Each number is 128 + 32 x the weight over its row's rms, rounded and kept within 0 to 255. Layers, rows and columns count from 0. The size above them is the row's rms in percent of the matrix's.

# layer 6 MLP gate, 512x128, rms 0.179, rows 253-319, columns 0-31
size [103  94 102 108 104  96  98  99  98  91  96  97 105  92 102  96  96  95 109 104 105 103 100 108  98 101 100  94 107 102  99  89  97 100 100  95 107  93 102 100  96  89  96 112  90 104 104  98 101 107 102 109  97 106  90 112  97  92 100  99  97  98  97 101  93  97  93]
[[ 76 144  85 106  92 178 104 144 107 137 136 181 131 121 149 169 141  62 187 112 146 168  70 159 118 105 161 108 166  85 139 147]
 [132 126  41 184 133 182 138 144 140 100 137 167  73 137  90 122 135  66  88  99 119 141 115 145 167 127 129 201  81 107 101 113]
 [101 120  98 125 131  95 119 167 108 122 129  83 155 120 111 167 132 111 170 115  85  64 127  92 101  63 117 132 133  93  83  84]
 [125 158 151 149 151  52 192  98 120  61 108 155 123 204  68 144 134  75 145  92  89 165 170 128 122 119 167 142 114 120  99 137]
 [104 112 121 169 151 208  97  99  95  78 126 177 130 141  87  69 198 111 116  90 102  66 164 137 146  56 118 148 123 110 135 114]
 [113 168 165 110 143 139 162 166 111 111 106 135 110 105 138 122 143 134  67 124 106 159 140 140 129 194  70 210 130 141  78 126]
 [159 127 167 105 125 126  88 140 121 116 155 169  82 213 116 103 103 115  86 123 127 139  78 155 180  96 105 132 192  79 147 146]
 [148 141 119 230  90 160 125 131 119  91 134 140 133 116 140 161 133 145  77 169  87 115 102  93 140  96 101 143  98 122 150  92]
 [108 185 131 132  93  98  62 123 104 112 152 111  94 106 134 172 165 135 126 100  98 143  65 142 154 118 130 157 180  60 100 110]
 [126 181  91 159 134 116 162 108 168 166 168 120  64  88 158 136 183  89 146  77 147 157  98 195 170 155 118 162 120 149 110 104]
 [184 129 137 178  76 188  81 139 123 169 157 188 146 160 113 116 117 121 127 150 131 170  39 173 120 159 114  86  63 144 113 131]
 [120 124 197 138 119 176 125 108  83 160 139 109 131 145 131 162  70 142 189  60 111 119 125 182 166 137 150 139 117 161 151 140]
 [116  58 126 145 114 125 117 122 125  98  93 104 139  92 100 118 142  99 139 108 144 198 121 128 119 136 112 141 141 124 121 119]
 [145 100  72 128 106 170 202 107 130 100 154  20 155 136 123 163 117 128 125 101 170 146 192 105 109 120 100 113 104 187 158 141]
 [167 103  94 126 143  86 170  90 136 119 123 127 103 140 140 100 190 134  82 132 114 103 154 168 135 140 109 180 141 153  92 108]
 [109 123 175 151 124  67 145 112 120  87 130  96 123 205 125 109 109  75  88 114 128 161 100 106 129 131 107  95  82 138 182 124]
 [ 61 159  91 149 112 108 172 152 123 110 183 106 158 133 104 144 179 114 134 121 171 179  73 124 132 109 121 151 126  98  67 121]
 [111 132  58 135  92  92 155  93  81  89  93  96 194 120 138 143 166 104  73  78  74 107 145 107 124 199  83  95 122 130 139  93]
 [139 121  85 143 151 141 153 145 124 143 117 112 114 186 107  57 106 135 134 104 119 142 106 176  86 126 110 111  80 124 116 123]
 [190 125 168  48 143 129  79 130 113 111 104 100 131 147 132 172 166 150 121  81 100 110 101 104 117 111 134 123  90  90 174 141]
 [ 84  77 106  94 156 103 109 144  80 168 176  97 153 173 110 132 106 109 122 137 117 112 101 123  98  68 139 122 155 171  95 120]
 [125 131  89  89 134 105 106 176  82  82 117 188  92  94  93 181 153 143 115  69 100 104 113 139  98 136 139 113 124 178 120 129]
 [113  84 166  93 185 151  78 116 158  91  65 104 149 165 168  81 131 152 141 136 171  82  93 138  91 105 134 139 170 125 101 115]
 [ 83 100 152  94 180  51 176 133  79 151  76 189 141 171 172 153  67 122  91  93 107 173  80 103 102 132 171 127 113 150 120 114]
 [146  92  90 138 145 100 143 138 128 138 150 113 179 127 113 184 165 180 118 163  76 159  99 174  94  86 152  76  79  83 148  90]
 [164  46 109 153 156 180  70 122 108 122 120 123 144 121 120 125  97 111 141  92 150 167  88 155 117 162 166 124 145 156  98 170]
 [115  97 162  92  94 115  79 146  53 134 128 106 116 168 147 110 147 123 130 113  99 120 107 126 164 220 186 139  98 133  81 124]
 [ 93 146 113 104 106 141 137 151 113 133  68 128 112  72  92 112 119 153 102 104 167 100 202 108 217 191 161 110 137 140 149 114]
 [143 119 202 122 122 141 108 100  92 125 131 137 154  57  88 145 146  86 128 188 172 162 108  76  92 156  86 128 119 110 113 161]
 [137 172 124 106 130 214 135  57 179 143 100 103 148 169 104 132  77 172 100 168 105 119 100  81  73  94  94 110 126 107 118  91]
 [159  92 124 152 132  96 149 110 147  94 168 132 147 131 176 148 114  77 173  61 128 122 158 152  83 174 119 170 115 205  94 151]
 [114 129 105 171 132 119 151  85 104 135 105 113 104 157  94 121 138 101 137 126 184 126 162 116 129  94 126  96  93 124 174  68]
 [142 137 142 149  66 184 107 141 215 180 117  52 128 173 122 169  84 132  88  78 115 146  87 105  91 150 158 127 105  63 108 111]
 [134  61 104 113 129 153  96 123 126 101 106  83 100  86 111 147 157 131 109 135  97 113 114 136 120 171 189 138 137  91 138  95]
 [141 136 116 137 164 190  87 118 103 166 147 144 133 165 136 110 117 157 108 156 152 125 151 108 119 182 168 187 171 162 142 103]
 [ 95 106 162 162 126 112 112 171 115 125 133 132 158 116 143 138 198  96 146 145 172  92  82 147  75  97 120 113 159 106 156 180]
 [171 107 152 150 163 115 144 165 135 155 120 173 126 173 123 100 123 160 189 130 117 146 126 172 162 135 131 102 148 147 127  96]
 [ 95 110 194 143 113 166 116 123 131 104  95 161 139 140 146 160  62 128 151  74  64 180  81 137 156 126 163 150 136 188 177 117]
 [ 39 144 108 131 164  98 110 167 136 141 129 151 124 166 118 138 121  64 129 128 127 147 125 158  91 175 114 157 140 140  97 113]
 [ 88 122 147 143 145 126  87  54 107 120 157 227 119 112  77 121 122 137 140 143  41 104 131 147 118 130 113 102 140  96 109 103]
 [129 108 125 172 211 132 159 146 154 150 184  96 158 158  69 134 167 143 131  72 157 111 129 119  98 145 102  81 119 126 145 152]
 [164  85 111 169  82 165 137  64 127  67 212 158 168 104 124 114  74 135 132 122 204 113  61 157  98 134 106 158 104 117 129 103]
 [177 136  81 105 159 130 161  93 161 145 124 155 121 179 134 138 147 143 154 128  87 178 162  78 152 112 145 118 100 122 204  66]
 [104 173 158 198 101 105  79  96  91 190 127 132 185 152  65 116 108 117 102 134 168 132 100 143 119  96 143 144 176 161 174 129]
 [ 79 148 105 146 141 196 121 136 142 145  77 147  85 132 114  59 143 116 165 145 117 151  82 153 111 175 144 114 122 144  87 159]
 [179  88 122  88  86 161  82 125 109  77 158 143 171 131 131  73 106 145 119  71 110 132 159 102 149 119 121 121 125 142 172 114]
 [ 84 156 181 102  90 129 129 124 133  67 110 105 140 102  72 116 162 117 117 157 126 141 137 198 130 128 128  74  83 118 106 112]
 [121  69 105  88 144 120  97 130 228 133  94 147 182  79  85  85  91 105 109 113 120  79  98 106 107 145 121 106 115  99  82  68]
 [122 142 101 158 149  93  82 125 100 119 142 163 166 130 118 162  97 112  74  50 121 165  97  93 114  79 109  83 147 100 143 131]
 [112 119 110 177 130  99 105  95 161 161 141 142 133 117 179 166 210 123  85 127 136 150  73 104 102 148  93 100  92 139 152 131]
 [195 160  90 141 170 108 105  95 156  63 142 142 164 121 148 142  95 140  74 115 133 166 118 127 174 121  66 139 142 144 146 141]
 [131 131 123 140 101 169  84 167 136  93 111  85 173 111 197  96 144 118 118 134 144 169 154 196 153 136 114 156 170 104  96 118]
 [121  84  51 170 128 150 151  83 101  95 175 101 133 143 151 159 150 169 197  99 117 127 148 116  56  94 105 128 192  46 112 120]
 [105  78 140 122 130 108 122 128 131 138 114 192 164 161 154  97 102 101 160 110 157 109 168 169 126 145 140 171 104  94 137  87]
 [134  97 155 105 127 144 109 161 118 128 167 152 145 164 125 137 133 131 113 135 180 147  59 146 200 163 144 136 140  89 119 159]
 [ 68  91 112 147 123 133  89 172 139 143 140 141 160  99  80 143  86  91  86 128 136  54 102 105 139 168 127 163 164  94 192 124]
 [144 115 130 132 121 101 166 172 137  73 110 194 105 162  81 107 180 159 106 147 164 143 140 122  68  96 133 138  67 116  67  85]
 [ 97  67 100 222 133  80  98 129 158 120 126 162 130  79 107  94 127 140 147 107 117 113 132 131  81 154  81 136 102 150 151 162]
 [110 110 120 128 116 179 170 128  47 145 109 122 190 165 143  83 122 103 119 130 152  68 199 194 107 154 161 128 119 165 105  85]
 [176 143 140 113 117  90  68 109 142 174 196  69  99 121 107 130 104 123 177  93 107 176 113 186 162 153 131 176 113 203 192 166]
 [101 160 115 110 134 170 137  44 107 155 124 135 177 132 148 129 137 118 140 155 192  90 102 130  96 121  44 147 101  94 142  67]
 [128 153 169 147 118  58 141 104 155 126 160 127 151 150 120 125 184 150 186  86 172  98 185 210 141 167 104 142 104 131 162 131]
 [ 46 124 160 129 170 141 112 134 148 160 180  85 160 122 144  90 187 134 142  97 179 149  81 174  95 101 105  94  83 177 133 142]
 [157 107 154 140 126 126 161 152 108 177 140  96 130 134 148 172 172 147 111 107  89  92 173 100 133 152  83 217 104 115 144 148]
 [121 146 133 105 121  91  99 151 193  94 134 106 199 132 117 107 110 101  37 131 121 137 142 149  67 151 106  78 107 105 201 115]
 [103  84 125 112 148 168 133 143 152  94  97 114 156 170  88 125 158 177  85 105 106 146 121 158 102  93 131 116 105 166  87 100]
 [ 91 184 150 170 104  95 156 185 115  60 146 148 189 130 146 132 120 121 140 145 151 115 128 166  92 133 121 113 129 100 160 104]]
# layer 6 MLP up, 512x128, rms 0.172, rows 253-319, columns 0-31
size [105  98 100 100 100  96  95  94  96  95  93  93 104  94 103 102  97  99 104 110 101  98  92 109 103 100 100  90 104 106 100  98  98 105 102  95 105  91 102  93  93  95 106 104  92 105 103 104 103 101 106 104  94 101  95 101 100 104 101  97 102  99  97  94 103  97  98]
[[202  65 180 161  97 118 155 130 106  96 139 211  89  89 105  66 148  87 139 106 172 133 137 114 169  99 121 136 218  88 125 127]
 [137 162 160  89 197 141 152 143  91  83 136 127 100 119 175 120  95 106  86 153 157 139 110 171  63 129 142 126 126 158  94 156]
 [117 120 111 134 128 125 125 101 143 122 110 145 165 114 129 115 170 178 128  89 147 165 164 108 163 128 149 137 151 150 163 100]
 [182 157 109 166 148 148 125 130 130 163 192 104 127 171 119 149 120 123 158  98 159 220 100 122 113 118 111 143  92 131 165 162]
 [ 80 133 121 100  94 112 124 163 147  93 106 149 117 102 114  97 185 109 144 137  84 147 130  78 103  98 134 110 141 163  39 143]
 [ 90 169 107 160 103 106  75 131 114 109 125 156 151 154 123 113 161 128 140 161 191 136  89 122  98 197 175 178 130  75 113 135]
 [128  70 148 144 158 154 116 118 121 110 108  79 124 128  89 113 114 126  68 133  80 129 145 138  94 138  85 114 100 133 169 170]
 [ 65 152 148 138  89 145 116  96 140 137 111 119 110 142 137 133 144 113 131 117 153 184  99 113  70 121 120 157 122  93 113 193]
 [177 141  86  75 122 162 125  81  48 148 139 142  84 132 206 161 123 121 121 105 101 108 129 104 179 197 133 150 142 170 113 135]
 [111 167 123  95 180 129 158 148 160 118 176 108 112 110  78 136 173 152  89  96 145 102 142 147 117 137 114 163 145 113 160 130]
 [ 92 183 138 137  91 115  84 150 143 117 158 144 129 194 102 112  75 143 146 129  71 125  97 138 140 136 149  98 200 117 104  98]
 [129 151 124  71  85 106 169 113  90 118 102 144 173  99 107 130 137 138 129 102 104 129 107 138 173 133 137 134 107 150 111 190]
 [166 179 139  85 110 142 173 172  69 120 112 102  82 150 161 138 145  95 178  69  83  95 126 125 116  90 147 170 124 136 116  55]
 [151 122 105 157 169 118 185 155 150 135 134 120 126 168  70 130 131 130 136 115 116 144 146 131 133 117 132 123 151 132 133 135]
 [127 128 152 148 182 109  97 119 109 159 146 125  96 131 122 112 141 196 119 120 100 116  91 166 104 131 114  99 132 130 161 175]
 [149 119  55 146 206 100 145 132 124 147  77 130 148 170 110 104 118 110 141 172  99 125  74 106 165 112 154 125 114  87 109 177]
 [ 92 146 128 125 207  89 141 150 135 122 122 107  55 133 108 102 176 108 140  63  75 209 159 171  82 127  65 146 119 135 120 122]
 [143 145 122 123 138 117  58 111 133 156 132 132 156 133 111  91 158 175 105  56 122 114 156 110  94 143 148 190 114 137 169 143]
 [109  93 160 151 158 149  99  88 136  83 155 195  94 101 144  96  98 165 110 138  91 162  89 154 118 182 118 157 158  90  52 114]
 [122 126 173  89 171 135  97 113 129 152 149  40 100 144 173 137  84 108 131 183 123 175 136 153 118 130 140 103 132 149 142  87]
 [107 176  92  79 118  85 131 121 119 131  97  94 132  97 167 118  92 155 137 107 139 134 166 126 220  73 109  85 123 150 119 185]
 [125 131 108 103 141 148 123 125 114 106  23 128 164  96 139 126 132 202  74 161 156 126  91 104 108 154 125 148 127 126  90 113]
 [ 93 106 132 156 168 148 145 176  79 160 130 115 139 115 110  89  59 141 120 109 107 112 141 197 165  88  75 111 137 113 135 162]
 [106 157 156 176 117 131  91 104  51  96  91 191 106 128 176 116 129  73 110 102 135 138 115  93 121 126 156 165 157 133 153 130]
 [132 136 120 129 170 118 154 117 125 189  99 110  47 140  91  75 175 106 144 117  55 144 115 152 114 155 161 134 141 113 121 109]
 [114 124 106 107 108 165 123 149 151 138 156 146 103 141 106 169  80 108 114 131 120 137 104 102 129 155 112 174  74  72 120 158]
 [201 152 147 170  90 110 118 126 111  97 119 150 150 132 138  93 131 139 126 140 105 159 165 111 182 138 107 198 152 126  91 156]
 [158 145 117 136 185 117 103  61 118 137 175 106 124 215 156 132 111  62 157  85  91 163 106 111  83  68 124 114 116  69 136 132]
 [131 117 117 108 166 194 161 167 154 102 161  71 152 192 123 182 107 116  85  87 105 102 136  90 160 183 117 164  77 136 167 143]
 [125 152 146 140 105 125  97 127 132  61 108 143 159 130 117 101 119 114 141 138 201 168 164 145 125 139 147 137 103 172 151 158]
 [130 179 136 182 122 180 175 167 177 163  73 123  84 146 105  95 118 115 177  66  67 160 123 137 153 126 121  79 151 157 123 132]
 [149 140  87 206 108 136 143 189  81 132  57 126 102 174 143 148 180 145 103  76 136 119 101 101 116 112 156 130 107  69 119 154]
 [119 133 106 227 100 114 100 140  96 155 114 103  89 160 106 111 153  98 132 123 112 142 172 113 139 116 159 124 106 141 154 119]
 [ 98  86 120 175  86 110  93 101 126  92 121 120 124 173  98 161 169 129 132 112 127  98 170 147  72 129 142 152 174 139 116 158]
 [114 133  87 119 168 102 109  64 154  92 110 129 103 101  60 131 142  97 143  72 170 153 122 116 171 105 119 106 121  96  94 150]
 [ 98 171 110 108 134 112  69 209 142 153  97  63 167  82 137 123 148 135 169 105  97  56 117 147  88 181 203 160 124 112 118  73]
 [114 181  91  66 123 101 124  93 144  93  60 120 163 114 198 104 122  56 117 132 116 138 125  76 166 181 136 148  70 179 158 127]
 [ 93 148 100 146 103 146 150 151 151 152 125 130 103 145  98  89 146 149 146 150 177 151 125 125 155 154  95 199 158 101 154 109]
 [158 117  80 160 180 110  61  95 152 117 134  75 147  60 129  77 118 156 150 114 171 135 130  95 160 105  97  91  73 133 144  93]
 [138 138 191 130 177  75 158 105 134  93 142 143 159 104 170 148  92 108 117 158  89 166 100 116 132  88 112 163 115 121 147  98]
 [ 99 149 153 116 169 140 151 191 176  77 179 137 137 130 105 143 154 126  94  92 132 182 161  71 145 151 116 126 134 130  86 149]
 [111  88 141  99 168 158 137 174 135  84 128 133 116 140 153 156 103 109 105 146 111 139 185 135  43 128 110 135 119 159  97 112]
 [120 119 107 107 119 160 156 119 118 131 128 147  80  99  52 101 173 132 138  97 111 135 129  79 172  90 153 163 139 149 142  86]
 [168 132  55 107 141 104 120 161  94 146  62 127 185 133 145 166 139 142 116 134 182 168 179 126 185 125 124 155 145  76 136 190]
 [ 84  90 158 131 194 171 158 178 105 124 149 114 127 161 149 120 104  96 122  74 123 119  42 121 119 149 133 108 142  95  94  91]
 [138  97 151 138  95 130 105  91 119  87  85 142  97 108 189 167 138  94 132  85  98 118 130 116  87 178  91  93 133 167 174 159]
 [154  75 141 164 128  49 107 122  97 112 115 135 174 103 128 115 117 131 118 124 136 198 141  99 152 195 138 134 167 160 148 131]
 [124  94 114  80 162 129 163 195 135  86 143 152 115 145 113 130  98 156 112  77  82 150  66 114  86 133 101 142 140 157 106 164]
 [121 110 166  77 124 147 148 136 122 134 135 159 141 155  64 173  77 170 156 110 139 144  96 117 113 154 114 149 148 154 130 161]
 [140 173 132 165 140 130 169 130 170 126 164 135 108 137 148 138 120 148 107 101 151 147 155 122 159  99  93 114 180 100 152 135]
 [130 173 157 145  60  52  54 164 124 115 152 100 127 212 206 120 100 192  98 131 100  84 114 178 205 149 119  47 165 169 166 147]
 [190 193 151 176 134 150 180 104 138 146 126  93 137 149 103 146 138 177 204 165 182 141 136 116  99 150 115 126 103  98 177 112]
 [120 135  74  92 113 133 145 121 133  82 149  96 100 127 174 145 104  84 120 172 135  98 100 125 137  89 129  78  91 168 135 172]
 [116 154  97  35 159  62 118 173 136 146 162  98 124 115 132 160  55 122 190 117 157 113 108 118 114  65 102 149 148 135 131  75]
 [115 135 136 169  95 208 164 131 136 135  90  97 107  90  97 199 124 158 132 176  93 142  88 111 169 127 165 113 136 141 166 139]
 [117 171 142 151 112  71 165 146 129  89 124  90 149 130 172 102  81 138 114 134 117  85 172 184  72 142 136 167 177 105 102 119]
 [137 121 184 131  80 117 183 115 184 135 116  78  48 127 167 138 121 178 149  99  72 116  60 165  96 134 162 155  76 138 165 117]
 [143 106 149 131  72 112 182 168 125 158 111 130 117 125 116 118  96 135 114 169 109 107 110 140 194 193 170 152 108 193 107 160]
 [137 109  86  80 129 129  65 115 175 110 126 110  98 137 102  43 147 101 152  92 160 128 139 155 106 150 110 170 161  82 111  80]
 [223 159 116 118  81  85 108  99 155 139 112 101 123 113 135 100 114 164  90 127 162 137  77 155  56 106 102 169 126  77  89 184]
 [102 105 126  99 169 120 135  97 134 111 130 134 109 120 124 128 126  92 122 176 100 137 198 155 161 115 145 108 113 129 178 145]
 [177 154 149  84 125 157 115 150  56 163  91 171 189 108 119 131 107 140 178  93  97  70 119 101 115 144 132 132 136 144 161 134]
 [ 71  97  79 197 155 136 159 146 141 138 108 101  98 149 167 134 181 170  80 123 165 133 108 132 183 137 169  70 110 120 164 123]
 [ 84 174  60 104 142 104 111 196  75 132 195 104 131  93  90 177 157 102 130 115 168 159  97 129 128 143  70 148 114 129  94 112]
 [ 43 123 155  85 100  93 178 134 107 100  75 109 129 176 126  76  72 108 199 167  43 159 114 152 173 152  99  91 133 111  66 112]
 [149 138 148  78 160 132 153  91 150 135 172 116 125  89 160 125  95 107 127 112 138 103 150  41 188 103  59 167 185  81 163 163]
 [123 162 151 179 122 179 165 143 144 152 116 139 125 199 190 172 167  76  95 131 175  98 142 118 141 117 155 141 124 139 122  67]]
# layer 6 MLP down (transposed), 512x128, rms 0.152, rows 253-318, columns 0-31
size [101  99 102 101  93  98  94  90  97  93  95  92 103  88 105 103 105 100 103 106 102  94  98 110 101 101 105  89  99 109 101  85 102 110  94  89  97  96  94  96  95  93 102 110  99  93 107  98 102 101 108 104  97 102 100 101  95 104 102  95  99  97  97  90 105  98]
[[142 160  73 115 136 129 155 118 132 133 110 118 104 101 134 153 133 208 140 116 132 114 116 143 121  77 138 111  85 107  89 183]
 [ 64 124  93 116 123 128 121 155 162 127 170 118 156 158 128 183 112 141 136  67 136 165 173 214 151  65 108 115 119 134 152 112]
 [138 125 152  64 121 126 169  95 114  92 140 123 164  56 119 107  49 134 114 110 124 163 148 116 152 119 116  97  69 152 164 134]
 [172  94 154 135 166 107 148 109 120 110 119 116 123 130 100  99 171 128 168 141 135 103 142  91 149 123 146 103  99 121 128 127]
 [143 147 121 110 163 152 136 109 138 122  68 128 122 111  73  83 166 158 108  94 102 168  89 109 127  75 145 128  99 177 113 155]
 [114 106 137 129  78 136  95 156 102 126 117 176 174 132 115 101 132 104 135 166 143  84 147 171 141 119 149 185 120  91 144 159]
 [136 104 119  63 118 119 111 118 159 184 110 113  96 204 159  81 146 119 189 197 142 165 130 151 121 107 140 137 124 141 112 139]
 [150 159 148 188 161 172 130 165  97 162  70 157 123 124 159 108 124 190 148  87 132 142 180  98 130 133 152 141 139 177 125 146]
 [182  93 120 126 153 161 153 146 121 152 126 143 144 163 120 117 155  85 134 103 159 139  88 111 145 167 139 152 170 107 105  81]
 [113 132 126  96 143  75 146 100 151 130  71 132 148 113 139 113 113 121 110 107 128 148 222 113 152  97 151  99 112 197 113 103]
 [152 131 118 171 197 136 149 140 116 119 132 162  99 122 150  83 133 183 131 145 149 175 103 176  73 133 109 142 144 127 204 126]
 [172 138 143 143 144 183 163 155  89 173  99 125  93  87 155 111 108 135 160  78 112  88 164 129 117 120 217 105 136 210 120  74]
 [151  16  95 116 122 153 146 172 125 125 139  68 185 142 151 107 124 164 142  85  87 112 151 120  66 203 147 160 112 112  58 103]
 [138 122 191  90 134  91 255 102  59 132 175 116 127 118 107 140  92 156  82 152 101 152 147 106 100 151 111 140 159 109 115 137]
 [188 176 103 206 128 141 114 101 161 141  78 143 123 191 137 161 138 107 107 167  41 176 201 126 115 132 135  97  93 126 187 155]
 [135 161 169 118 111 103 143 166 147 141 124 109 137 126 109  98 119 110 144 161 165 188 114 118  96 114 183 171 142 162 113 141]
 [115  87 141 152 115 134 136  97 146 108 156 142 118 138  77 105 150 142 167  80 140 133 120 171  87 106  93 163 110 146  75  77]
 [147 105 111 157 129 171 118 131 201  65 153 203 139 173 101  84 112  65  96 104  92 201 111 144 126 156 119 144  81 155  99 159]
 [ 88  69 108 161 196 149 185 138 140 144 150 136 157 220 119 142 178 132 167 109 141  87 159 160 163 114 176 159 147  84  87 124]
 [111 159 142 130  97  87  44 130 103 112 145 174  92 176 125 133 140 209 111 118 127 140 125 115  99  50 133 109 101 144 150 135]
 [ 82 104 110 140 131 160 144 138 118  95 148 139 128 192 161 148  98  85 148  82 121 109  98 158 140 167 123 112 153 169  49 152]
 [157 164 148  95 171  95 174 107 166 183 121 112 115 177 158  82  77 130 109 156 107 128 127 127 179 178 148 143 162 146  75 127]
 [158 101 165 130  96 159  59 158 139 112  77 125 118 144 148 131 113 190 129 136 163  98  70  81  67  77 116  88 134 156 178 110]
 [101 173  99 132  43 123 142 188 159 124  98 158 143  85 138 110 154 109  55 145  93 137 156 137 166 173 102 175  98  63  80 127]
 [132 171 127 153 112 128 146 130  91  68 130 134 105 108  92  96 142 120 195 135 120  90 131 119 160 119 174 144 117 155  95 151]
 [161 150 122  81  95 117  91 107 119 138 111 152 124  98 107  78 142 142 145 158 148 124 136  84 132 113 155  69 131 169  89 149]
 [204 114 121  35 113 137 135 125 168 101 154  90 103 104 153 128 120 139 133 133 150 108 158 127  87 132 139 126 125 133 104 146]
 [202 136 116 125 117 131 180  95 123 131 148 175 170 144 105 133 168 117 100 106 118  93 125 124 165  65 143 127 146 156 201 152]
 [ 89 123 159  80 119  91 119 114 104  86  79 115 142 163 173  87 128 114 144 126 103  55 174  98 143 162 148 124  33 143  70 137]
 [146 127 193 157 159 108 131 109  72 126 121  98  91  96 101 138 124 157 140  93 112 127  59  83 106 174 155 160 195 122 102 121]
 [156  98 141 116  92 117 143 128 150  89 130 120 127 142 175 162 139  74 140  88 117 129  66 137 121 175  52 107 127 182 137 165]
 [167 136 174 177 127 125  76  85  78 140 125 111 126 167 150 111 142 144 174 107  92 151 101 130 133 143 157 140 151 138 159 176]
 [160 154 127 154 121  71 114 129 115 117 146 151 149 137 110 159 135 174 114 137 117  63  66 170 106 111  92 113 129  90 135 157]
 [101 154  68 102 129 108 167 177 134 110 193 133 170 155 183  68 152 133 102 110 108 120 136 124 146  62  80 161 168 107 129 127]
 [120 168  77 104  94 102 110 112 125 100  39 143 110 211 139 121 112 107 149  67 182  64 168 144 166 202 137 138  90 160 139 123]
 [122 107 134 172 156 121 178  66  88  71 115 111 126  95 138  69 153  71 149 129 101 155  85 110 179 132 184  99 171 114 164 115]
 [158 110 122 138 146 157 165 159  73 123 155 173  84 130 125  80 156 139  76 166 102  76 101 105  32 122 121 148 109 139 143 146]
 [140 105  79 131 128 158  53 118 128 174 148 141 152  83  83 161 145 145 124  95 120 112 160 155 178 118 131 139 153  90 138 119]
 [169  79 153 119  62  86 139 154 130 125 153 123 126 144 156 116 122 167 199 162 156 118 115 123 111 111 155 187 124 123  93  93]
 [100 116 143  97 130 145  71 158 116 108 142  83 125 102 105 146  74 132 103 178  58 124 134  86 188 124 125  94  94 143  94 124]
 [112 142 166  99 179  77 140  93  91 146  82 136 124 158 126 147 155  26  88 137 119 167 126 136 144 158 140 135 116 148 111 165]
 [127 116 146 111  94  80  99 131 151 160 137  97 145 144  94 126  89 113 128 160 198  90 113  72 121 111 135 166 139 197 103 169]
 [115 115  96 138 149 119  65 146 132 165 106 199 163 143  87 113 130  81  99 158  94 131  87 160 111  83 126  86 137 162 125 128]
 [ 79 147 169 101  99  74 167  96 160  88 152  49 127 147 151 150 145 104 123 123 203  84 144 173 163 175  99 147 146 156 113  83]
 [107  93 148 139  83 133 119 161 180 122 184  85 137 100 145 158  55 161 126 120 135 132  85 157 161  97 169 154 110 154 173 162]
 [ 80 132 177 121 184  80 141 126 108 102 157 109 100 127 110 134 131 153 103 107 114 192  88 109 146 108 122 103 132 109 131  81]
 [150 173 155 178  57 131 207 159 131 150 156 165 120 142 112 106 111 207 175 165 118 129 114 136 108 155 149 162 102 133 138 140]
 [ 87 130  84 124  83 125 136  80 119 112 135 114 150 130 114 103  68  98 132  92 117 137 100 127  95 129 112 100 100 149 101  74]
 [159 197 152 108 142 119 138 200 175 127  93 183 199 137 116 123 178 152 153 113  93  85  95 120 131 115 132 176  92 141  68 152]
 [206  87 137  66  95  81 141 130 130 123 129 160 179 141  92 114 136 157 132 173 115 120 139  65 102 188  89 111 125  83 150 111]
 [170 131 143  74 161 110  99 141 104 149 141 168  84 150 141 116 157 111 110  77 147 161 153 116 130 163 147 116 112 131 153 137]
 [125 151 133 112 144 128  86 125  84 151 126 151 179 145  68 164 123 181 152 110 119 156 131 114 132 122 166 110 169 151 111 104]
 [160 102 126 132 112 171 191 143  93  96  90 132 125 151 111  68 121 139 147 187 155 161  85 140 119 152 149 139 130 174 144 128]
 [173  94 114  60 102 145 194 149 130  86 126 129 158  89 103 109 164 165 180 161 163 189  77 139 156 155 169 175 165 103 116 184]
 [106 133 138 171 122 104 138 179 114 102 143 113 135 115 170 156 109 187 174 140 153 162  23 140  83  83 177 118 148 108 181 168]
 [202 137 173 136  64 136 142 142  92 139 159 104 109  89 145 118 154  68 146 168 116 161 111 100 131 135 124 139 100 124 123 134]
 [131 109 122  66  66 163 148 132 105 111  79 154 140 118 147 131 142 153 129 107 202 156 115 106 166  89 173 116 150 111 105 126]
 [210  45 127 158 109 124  81 193 139 112 146 148 100 120  82 135 131 166 159 147 141 172  76 102 117 149 124 131 161 112 119 124]
 [144 138 151 108 154 103  86 102 134 164  97 144 147  97 156 127 161 136 115  51 164  98 140 142 154 168 103 122 196 184 113  97]
 [127 137 147 150 154 103 101 131 147 157  94 135 119 103 157  91 114 118 167  94 155 106 117 158 134  94 162  91 151 169  98  29]
 [110 177  87 104 170 171 105 107 104 152 112 182 152 132 125 203 130 157 120  61 162  84 104 112 132 111 114  96 120 182  84 114]
 [146  89 121 139 134 126 126 138 130 103  51 175 131 135 166 179 198 187 193 100 137   0 111 164 114 105  97  86 175  75 181 150]
 [148  89 188 140 206  85 130 108 155 149  91 122 152 112 174 139 154 125 134  70 109 172 129 142 129  90 121  94 121 161 117 147]
 [148 106 155 163 185 136 158 145 122 146 106 124  87 130 135 113 131 100 150 148 114 168 132 126  98  95 143  62 135 157 169 124]
 [151 145 169 115 114 158 138 104 172 110 141 117 152 115 125 128 133 111 144  82  87  95 120 137 159  93 147  60  86 147 131  97]
 [158 126   5 147  33 116 119 128 194  99 137 105 113  61 140 138 126 190 122 129 156 128 145  87 165 158 109 149 103 119 154 132]]